Weights of a small GPT-style language model, trained from scratch on English Wikipedia: vocabulary 4096.
Each number is 500 + 40 x the weight over its row's rms, rounded and kept within 0 to 999. Layers, rows and columns count from 0. Numbers have three digits each. The size before them is the row's rms in percent of the matrix's.

# gate: layer 3 MLP gate, 256x96, rms 0.15, rows 164-173, columns 0-95
# up: layer 3 MLP up, 256x96, rms 0.157, rows 164-172, columns 0-95
# down: layer 3 MLP down (transposed), 256x96, rms 0.0378, rows 164-172, columns 0-95
gate164 090:507487524514424465497496526537518488511434517395527500567517516496548485458529470488501428526535452456444575426501531544443508472425566550437530442508409471519531533551491475486453492488533464553492511527541477565444532521479581457519510519489513519490509484506448440499470458496459578495
up164 075:464491530489460477449499512554559566503433522457501506576505512530541512521498479510553447559529459452467497497504510525428538446449606558462521412573459486576549510556531515486433491498560463544550483493527432530454489481498545537529496494533526508486542542462448444487540445473475511522
down164 083:451445527504478533524465463525553470528359495456543559515490467507511466461498447505457490505526394493495522543530496536490532466414552499471478457531467418511504490581548516522462486504528468473496509503562480509490459471525558516498486502601559495460576569495504481510513460479434504538
gate165 097:546472557440453480520495421493470552462475453531517543539526580476513609497457487549501473503475541485451497427594448509466479458531488504465456548463515434472424562559506493434480483509488459508499458483517456530566461503453508523526532440511530449479493523432544482524492460562518511467
up165 102:569588521547461459518496426511489508502491464563545507599521596535481556470511518562501496576499508482474522482575458492471526533488503509561476549515470494571443512501487490470470503555509482538506462495511510553529477481473501547565484470467487532543478415465561508447558483534513562411
down165 103:530528536474497451490460481557430469457373458540512477596471524529470578443540554499524543543530548453503540532482502530535476528543466483500447465453514479482443565496504495455427503520503520488441490488510508398512493465539472497460554556517544537422486544451505496494532545517547479502
gate166 106:475496519429521499461472461553476482536515584474523437547445512478493405479555438485512505528484526469593507552477486536453420502526530592498457455459519492510419481529467498479495507511508532555456474503435513464505583564491550525497436508422502452495522490459541517546545510536502548540
up166 110:490406470462508495534462514510449522543463502482405508531568531519484517492520441449523530544543548497564479479545522404477495556518510490535476444473462442534566477516484545502551489462535535528470491574499448481469557524477555477440533550423479518602495534504465563472551496529483535511
down166 109:441519494505457554493496520506450453549486520511538464532443546498503490461471526501475424552557478476500536535472466528579462488530461583471465561502606550491434521477499526504504511511497502436512495470440602512499497550437530505549468472525517482493528486434588442487579502539509538566
gate167 097:503505510443450511484522464474474497514477490470494616509495609572488450514461571441524512530603505425535544390536449544498473507483496505488469564505409473481473535501471436413520521492454490473514510509520493525548536517463480476507579495509489495533451514505510514498534486445555495516
up167 091:549470509568580528481482551492526438564515521509453448496472550493560484526512532502498469441419575502512478520424491488541550415530492484477459502488478532463519523538483557476491486506492515514581504512458451469585509481548485448503480577516520505467545481566506616468536457441513510543
down167 087:524470502498494441447500521531521509495565513542490386533493418451519527539509466514498509504466506571452453515523532524473476531491453484528505425512532513507530438497554507559505514502515459462507512457497485540442472559509513515564497445420507446519608529532448446537482522583468601466
gate168 106:471526525472516526525501555502503492413491551500478439485516447467519508453450457474431525461498502610510459565499418426518495475544509455537425480519442513463458530471533477489506433441534521501560536524556578465530559494553495571510499508487508554474563545486564480483451525509523463538
up168 106:540433476509470535474467457496535503555535453504478496431513491443525524407557452540541532454566524472471531391441515488500538529514523498492554558548552518537531549495487505545546579446484561480482488497442482526499490447440600499488534493482543496468467505564498511532549471521517539436
down168 106:434529472497495513514569507455526519527393512456475550501527610442447508549427537484478500490528500478492442551506517523553491535510506537548564450503484469440542556477574505556452546506524496430517469483532531501511491533522464480498436421490464488455561500531524595455475537510468505532
gate169 109:546534514447503558507469480479532532510506476482432593564525527495542526424441508533536458495579526497442481492538483449431500494470537439540488474558543512522501431511526528452522510476600515437551457502452509522546418463435476504579479436493476516532533481491529504543564459522477512498
up169 107:585473422492454511477566486487525537476504443510489499553556549499543471450518518432551429464531524467431567515543486504382508487503500507503514456569514533539497453514544505507496503531457529514526519456527431498540475517449472384491511493534492495515564467518504461478523500562435440451
down169 111:413500474486508400526517521469496417476487483502500486500442489501510424433514500529503515502478544559455483441505526492481452556432510527567479513513477475533469476539474522504556513457485540500555468496465547374527480468514551450458458469567475599467545546485496504535507517485444425516
gate170 097:453491554498532565536544531514498586447558463471520513546513480466572494460461450460552533439476488504508408529513492473410455484531475520492512540479551489542559531478493537500507500461535499520484462569419545450479415464568517533419537488440489483505501485513485469551484557455552540487
up170 101:523567450487494426482472492501510475513492527501490491539600469507465518489524497515472469534467489431522556427562489550489514487500543517475464417549454530509541498521497457482538499506465455584515508496513473514505574529532487435494511465527519494523457390519576498376456510568574484539
down170 107:510399474473427462462522489475518477541463481518440385597519548521545494482555469486520464555479492500538493466441474495505570468509522495509500477493498546458526479510473540503467456504540403490489495487480577512475467545550528410558491431502501527485494507488497454387538520472546509482
gate171 105:468420447546492501565478470475523488511496528568439466513501544502576490452469437578542457497536395415476514460493466433509509522480506472502525490452516488556546458481548500498515562503505446468557483507496584509482498458441482500478467569422474525494559464449492453536521516503514574474
up171 097:488504440457520554439493445499494501435536483525529506516528470499577514471494495529456530475551489511534528547527474494502504510413500447557528482529424496493578530498532489484570505541507384470551460531503527542509470496496514448502402564477525421524562558458516491524496493585526534425
down171 094:562529517457416483448496492514476550511586525453524511517495464438459511563536521473495501528454520528526491570483448500451445511522494517535501487454440509459461516486542493426486417505478448481533596492452456465444530547458462511472565512547541402465466542554489508553464523486536442488
gate172 151:559471494551427462427496491424452574532525534528507504476503506478587478503522497491494506487492446484484472589452523486528479431541552492483514523464494502565523482449481450505469531514484538442502511451412519488538534523542499527437594466595469464498519495553505541444530501445448430482
up172 170:539498483542448479462506539434486547539584485529487491529498520500546495505486545516446468447481448449492455530486484497536465436525541504510502493521499516570539490472477422541445551504467470453507447494427527532523556536552505529435579457606428431480500491538498547443535527447460449457
down172 114:559501463480531456486498495424523496554741524491506496448501547540490522519480548515529504536542471514498515506480433459462438510494476506511460462502469462505548532475498479510512531531482426519550532482528486478457517541526528532494502501526491541505534503547509444509455525535562457492
gate173 100:582481529452437490450489504484469485546507493492506398499514491473495454455518523514497504523557459414517540534476500483425528487557515436461478509599426537476505482509447441506479461494506493566494507468457470523477513552556407554466532458522464525482475474581540535426507447496539531544